Each number is 200 + 40 x the weight over its row's rms, rounded and kept within 0 to 999. Layers, rows and columns count from 0. The size before them is the row's rms in percent of the matrix's.

# layer 2 MLP gate, 1536x768, rms 0.0764, rows 564-631, columns 336-383
099,304,244,187,221,176,255,157,253,276,237,155,211,216,149,156,173,191,123,241,211,278,226,152,222,202,184,124,195,240,221,249,234,207,204,215,242,217,284,223,259,149,172,124,131,206,179,212,243
103,251,235,183,230,224,223,185,179,195,262,150,263,202,162,201,254,266,181,133,178,137,214,143,157,222,185,168,189,136,217,155,188,301,180,196,231,161,216,169,108,154,196,188,258,186,189,289,307
095,163,264,192,209,234,184,211,264,152,260,187,145,254,151,205,225,222,177,248,232,190,168,254,192,136,121,296,177,215,177,231,170,198,182,245,232,128,225,176,205,167,217,210,221,234,219,269,250
095,247,149,226,251,206,219,170,216,233,187,212,259,244,262,182,225,211,208,169,257,248,262,231,284,156,211,245,204,145,165,183,181,141,143,183,299,181,190,184,142,105,190,182,254,148,222,250,180
090,234,195,138,203,193,157,256,242,223,185,238,122,219,186,219,157,241,180,177,119,146,187,212,198,182,193,151,175,212,221,227,221,224,196,163,256,192,251,156,162,170,243,165,163,234,150,174,233
097,230,190,159,198,208,179,196,203,312,199,163,219,277,177,182,163,205,203,200,205,237,226,223,225,125,215,210,191,217,174,167,117,237,247,230,160,212,267,199,229,152,225,190,190,214,233,180,137
099,151,309,212,148,177,197,143,229,260,168,259,161,195,180,201,159,276,156,165,174,215,209,145,284,211,222,184,206,199,198,171,184,213,185,217,183,235,85,186,286,258,220,176,233,231,202,208,175
101,181,218,239,197,200,186,265,242,216,171,252,157,227,124,153,203,223,136,188,218,170,198,228,191,173,176,199,289,167,105,202,150,165,216,170,228,164,240,207,189,218,134,196,213,287,230,207,222
103,182,217,185,236,256,268,216,167,187,216,198,188,223,196,238,188,230,172,219,235,206,163,129,159,176,170,189,112,213,183,205,214,216,311,231,235,234,246,205,210,110,194,156,202,169,164,264,170
097,210,274,207,221,252,203,233,206,136,220,137,214,267,184,212,243,130,208,195,221,195,139,242,226,218,178,239,182,205,156,151,200,149,189,200,191,207,206,236,137,254,211,243,155,217,197,225,258
102,189,162,238,164,223,200,199,165,148,212,219,161,258,198,187,195,264,221,180,204,235,193,238,132,281,168,118,172,249,262,233,215,161,208,218,246,166,217,176,215,198,170,178,192,189,200,201,185
100,153,232,182,199,149,125,232,187,245,234,205,181,210,160,188,164,157,216,78,135,274,217,260,31,187,194,174,240,181,254,176,233,178,280,193,182,183,249,183,170,176,211,181,197,174,188,236,160
089,246,260,175,186,167,184,126,152,231,218,199,212,189,254,188,174,149,160,167,230,212,156,212,159,203,237,223,201,197,153,153,296,278,174,208,271,172,145,175,198,158,186,270,165,210,182,146,151
096,173,280,171,176,216,202,222,150,202,176,165,156,165,246,166,191,151,173,266,185,155,203,194,195,240,101,198,203,260,269,169,251,235,144,197,140,216,120,217,238,216,152,237,230,197,207,204,191
097,277,244,160,220,238,223,223,200,162,183,237,234,160,141,224,211,212,237,168,217,185,188,166,176,226,195,180,252,244,194,137,187,246,201,122,170,169,254,132,260,222,174,130,192,180,159,158,171
099,211,292,143,248,185,235,260,188,180,191,168,174,173,142,146,208,172,173,166,212,238,141,222,186,177,194,193,195,151,212,212,186,220,156,120,199,227,175,256,180,315,190,225,186,167,185,216,164
102,214,189,185,181,217,198,253,202,140,198,189,204,190,216,218,251,231,238,161,150,133,204,167,217,292,224,228,257,249,256,159,202,219,172,220,190,225,236,187,254,232,166,269,235,191,187,243,240
106,116,234,203,233,233,179,192,219,259,238,147,185,257,213,239,216,211,210,175,295,262,266,268,183,251,125,322,268,174,206,180,222,178,214,236,205,202,210,211,199,169,214,204,175,236,237,185,205
096,221,179,157,212,191,173,295,154,182,134,164,229,180,228,195,232,159,146,154,157,151,255,148,185,117,206,258,213,198,232,162,218,242,219,243,168,184,215,223,180,175,241,157,140,219,216,216,230
098,197,222,244,215,207,155,189,212,150,221,206,176,215,201,211,183,186,192,212,200,236,173,204,211,77,239,175,255,242,156,197,268,246,99,225,171,220,214,219,208,193,128,201,187,241,138,144,147
095,193,211,156,274,158,210,152,160,223,239,165,206,186,212,235,199,190,207,227,193,211,214,233,244,181,205,190,238,181,169,246,198,294,221,213,160,209,216,188,217,156,218,202,223,234,134,211,213
094,250,193,263,215,300,164,251,272,274,207,184,212,187,98,206,244,203,131,186,308,95,221,164,196,219,198,141,163,158,119,214,241,190,184,210,173,167,216,231,175,204,188,229,189,252,215,207,245
109,146,256,230,202,203,274,155,219,222,201,183,212,185,258,260,154,248,272,171,162,202,179,232,132,190,136,256,260,122,169,245,148,218,205,197,134,265,126,202,208,257,203,127,203,179,142,246,168
096,235,248,287,111,94,220,214,187,227,194,231,253,222,237,141,280,168,178,167,198,234,194,173,139,200,232,144,226,123,268,148,298,213,254,200,239,122,223,244,145,176,217,137,214,169,240,228,255
097,265,190,178,228,239,180,203,219,151,196,185,185,251,242,175,209,170,186,160,195,176,180,95,174,260,196,186,162,189,196,199,142,155,163,159,236,169,292,274,172,150,248,131,235,209,138,147,200
090,179,279,185,192,165,201,216,168,268,208,184,271,241,210,207,137,190,170,189,179,192,179,202,182,248,158,162,150,233,126,237,131,196,212,160,266,195,163,295,148,120,208,203,307,185,142,262,190
097,172,256,186,177,178,216,228,231,192,209,204,178,121,150,238,166,179,160,209,242,150,258,192,204,187,209,237,201,175,194,193,252,229,199,195,216,249,149,194,209,146,217,181,164,165,171,215,244
099,281,273,241,143,208,176,148,208,245,153,122,180,167,245,277,176,193,207,286,232,161,208,218,201,209,179,193,187,163,176,218,209,279,276,172,210,118,150,166,197,201,187,263,168,220,226,178,236
099,223,244,332,191,254,174,212,238,248,212,262,176,173,129,188,243,223,204,221,239,206,177,201,135,194,191,262,153,143,239,183,224,229,220,190,116,225,173,180,259,172,172,180,189,303,120,227,175
102,189,221,176,193,207,186,233,180,232,220,147,122,249,196,208,170,122,243,196,218,223,179,252,189,217,257,200,144,201,204,217,179,236,210,311,216,189,221,252,198,175,229,130,155,263,208,218,180
094,162,196,148,202,243,166,172,189,236,205,204,101,100,124,187,157,258,260,198,208,216,138,198,237,194,191,191,163,290,156,190,204,239,243,183,232,172,202,185,193,162,210,179,149,225,167,134,161
093,263,264,218,223,154,208,183,173,291,223,177,136,248,227,189,152,158,155,203,256,180,175,193,206,201,198,227,187,189,193,199,160,177,227,181,208,161,250,202,207,207,248,218,240,201,183,261,162
092,229,195,160,214,182,197,169,184,236,254,179,225,258,154,98,179,200,163,138,238,183,251,206,230,171,202,283,271,228,218,149,176,253,203,304,162,241,226,236,277,169,186,170,201,196,163,201,177
092,193,139,184,221,230,140,230,194,173,173,160,206,176,137,263,182,176,200,218,205,203,157,186,208,257,214,235,266,184,191,177,201,189,236,239,190,215,202,159,103,196,207,205,178,186,240,195,263
097,178,169,192,177,186,309,283,266,234,219,165,141,216,242,179,199,200,208,184,164,233,214,57,195,166,241,238,132,219,268,206,230,162,209,187,218,174,197,128,180,236,135,222,210,245,222,160,226
076,127,180,285,138,188,129,228,202,241,190,227,268,197,216,121,192,296,171,285,235,224,175,230,212,188,179,174,192,228,253,211,149,198,159,159,138,234,242,163,193,255,177,195,218,170,223,151,237
095,132,219,194,260,221,76,233,275,236,196,145,226,154,109,240,184,196,184,196,152,209,179,157,248,259,202,199,233,210,176,133,164,239,130,213,206,192,285,187,173,185,279,183,248,161,105,159,244
095,149,249,161,203,199,169,114,181,216,224,246,230,298,111,190,191,217,168,208,257,190,188,194,114,185,156,227,188,201,210,166,184,167,232,219,199,168,167,222,183,151,245,163,239,216,224,203,263
099,237,165,232,167,218,144,199,229,201,228,169,203,212,155,230,201,278,169,216,189,226,178,231,164,180,182,247,155,203,233,290,239,268,145,202,259,165,180,286,223,266,214,134,207,272,163,209,241
103,204,196,211,281,229,245,131,189,196,178,282,157,209,181,270,197,126,186,162,257,189,89,219,203,255,105,205,169,241,198,204,188,267,147,175,176,237,234,238,188,173,177,173,117,194,180,166,194
099,176,137,223,264,137,208,200,181,158,244,194,209,150,219,131,203,155,207,182,259,136,225,239,165,160,202,208,220,213,179,180,293,220,173,211,189,154,176,155,263,231,126,184,228,199,241,251,219
101,190,245,219,217,286,274,169,240,181,203,230,159,263,130,171,168,239,155,128,150,161,153,157,228,211,214,168,157,202,205,167,224,238,234,186,256,181,282,135,259,308,144,201,167,178,236,190,204
101,188,186,228,206,218,251,253,202,179,197,159,169,169,135,242,222,249,228,187,189,248,240,243,201,312,167,243,198,105,193,166,211,173,155,186,196,208,203,277,203,212,239,205,167,201,196,205,227
100,264,194,136,191,170,226,189,215,214,166,160,230,227,152,275,139,114,144,217,168,162,207,211,156,184,188,222,177,139,199,217,245,253,255,194,236,191,249,107,241,192,255,253,209,256,237,207,208
101,281,206,200,233,239,223,227,215,275,209,173,254,157,152,174,203,210,228,242,213,161,185,119,301,143,137,283,181,179,191,206,155,208,193,138,261,226,249,176,173,238,150,162,217,214,215,214,186
101,152,203,210,198,207,180,209,153,139,247,178,201,107,210,168,223,169,114,182,180,211,225,153,264,234,228,153,261,226,186,155,175,154,196,161,253,255,203,226,189,188,206,267,161,187,208,166,246
100,194,188,285,231,163,261,248,183,224,205,149,129,210,213,209,233,225,245,195,176,181,149,244,248,260,272,192,224,166,201,206,263,185,173,184,170,191,249,157,185,206,223,212,121,165,161,170,107
096,182,180,168,138,183,237,179,233,131,189,227,232,189,136,201,159,208,162,167,189,189,138,194,144,203,98,197,190,191,233,142,175,173,224,102,179,206,162,225,196,179,230,218,194,190,211,205,112
091,202,255,159,159,216,181,250,190,212,225,197,144,203,182,176,207,151,172,223,170,151,231,165,229,174,157,175,187,256,241,223,186,166,242,168,213,275,224,183,265,178,179,158,214,218,195,247,177
103,154,225,213,244,252,239,249,253,110,149,189,207,199,171,270,239,222,246,212,211,251,207,182,241,211,149,291,207,216,206,161,265,156,193,230,241,203,207,165,191,202,202,136,213,234,205,286,196
099,231,186,231,185,126,156,183,153,258,185,175,147,156,252,224,102,221,152,185,232,215,180,203,184,279,172,176,272,248,205,176,183,189,210,190,167,126,194,267,184,195,184,197,253,235,203,211,167
094,189,219,228,166,175,193,89,201,230,222,216,194,230,253,199,176,176,224,157,234,196,158,195,160,168,249,237,190,197,187,170,220,142,186,144,242,195,179,202,256,205,149,119,181,214,191,177,168
104,181,235,206,203,121,247,225,232,173,121,196,208,139,205,188,146,266,232,297,175,192,193,177,175,128,217,211,182,194,243,219,208,183,219,207,207,187,209,179,209,166,265,214,217,141,248,154,148
103,174,143,179,170,218,164,191,155,231,179,233,218,307,193,189,112,226,186,196,269,222,183,164,211,160,166,231,214,181,180,210,243,253,143,188,230,217,218,206,226,234,216,183,206,228,192,263,283
100,221,137,184,149,193,176,217,144,265,225,176,157,244,178,162,188,223,196,199,180,170,182,254,177,131,172,248,169,147,222,216,206,235,165,232,208,165,292,146,190,241,224,152,188,159,223,248,139
097,226,165,168,243,153,254,132,253,199,131,160,234,160,177,195,243,145,188,185,185,193,165,200,177,242,216,184,175,212,149,225,203,137,255,140,264,193,178,218,244,198,144,162,182,221,151,195,177
100,233,187,246,162,174,97,194,252,237,216,202,202,202,211,210,203,236,170,241,177,179,197,208,169,175,312,193,172,144,209,139,162,219,252,215,204,274,228,195,148,211,201,216,202,244,237,229,170
091,185,181,149,199,224,185,173,190,139,191,237,203,231,220,241,234,247,278,187,143,139,176,204,173,186,150,133,135,240,186,108,207,200,123,221,260,225,169,193,252,138,258,187,210,205,221,190,245
101,113,194,232,193,243,145,238,215,249,180,152,193,202,165,162,264,196,238,171,176,198,251,225,244,229,250,236,198,207,222,223,191,182,192,175,246,200,218,204,256,113,234,244,197,279,206,225,123
095,211,96,200,213,257,265,197,243,159,223,220,150,154,99,178,194,198,223,174,260,147,191,201,264,186,279,148,205,211,266,251,127,259,216,301,231,194,125,174,204,175,193,192,155,216,261,156,239
096,174,306,137,200,228,276,151,180,263,214,246,191,239,121,208,230,132,162,212,201,217,201,199,167,182,264,235,149,208,263,145,243,159,161,167,210,162,201,181,283,279,217,167,109,235,152,147,161
105,190,264,176,227,186,182,188,172,211,171,160,205,232,165,276,225,121,175,197,133,217,204,217,195,308,193,175,115,251,208,200,173,218,208,186,251,164,173,159,202,217,221,205,158,143,247,220,215
100,188,292,174,211,139,193,173,214,114,171,180,162,236,179,167,255,166,185,215,221,224,243,193,160,180,147,209,206,165,170,221,236,149,249,208,271,221,262,250,190,182,219,193,196,220,177,222,154
094,152,246,145,226,273,240,202,186,206,143,229,139,269,162,178,251,245,215,160,225,165,192,207,201,111,140,194,204,199,206,237,145,260,276,208,188,146,164,163,203,201,230,211,118,161,164,198,220
094,255,249,192,279,251,248,191,175,250,167,180,212,174,248,222,140,182,125,184,198,226,177,175,190,196,181,192,231,193,207,232,237,265,227,213,184,233,114,200,282,244,203,124,227,154,169,213,220
102,218,203,173,187,264,147,229,143,161,249,218,197,244,218,196,193,156,189,218,134,189,182,218,105,134,211,176,176,198,140,91,256,175,220,199,259,281,195,181,147,195,147,188,229,180,193,221,226
107,215,169,238,183,254,178,230,191,180,185,260,175,171,224,224,226,206,230,230,190,165,175,250,124,153,154,237,245,194,179,184,224,224,260,212,109,241,166,168,224,179,230,180,230,244,268,191,183
104,197,153,185,192,237,235,241,185,226,172,208,224,164,238,256,193,181,211,199,197,164,274,253,168,215,246,241,227,241,157,165,135,156,212,217,185,249,216,229,186,269,205,180,186,145,130,173,119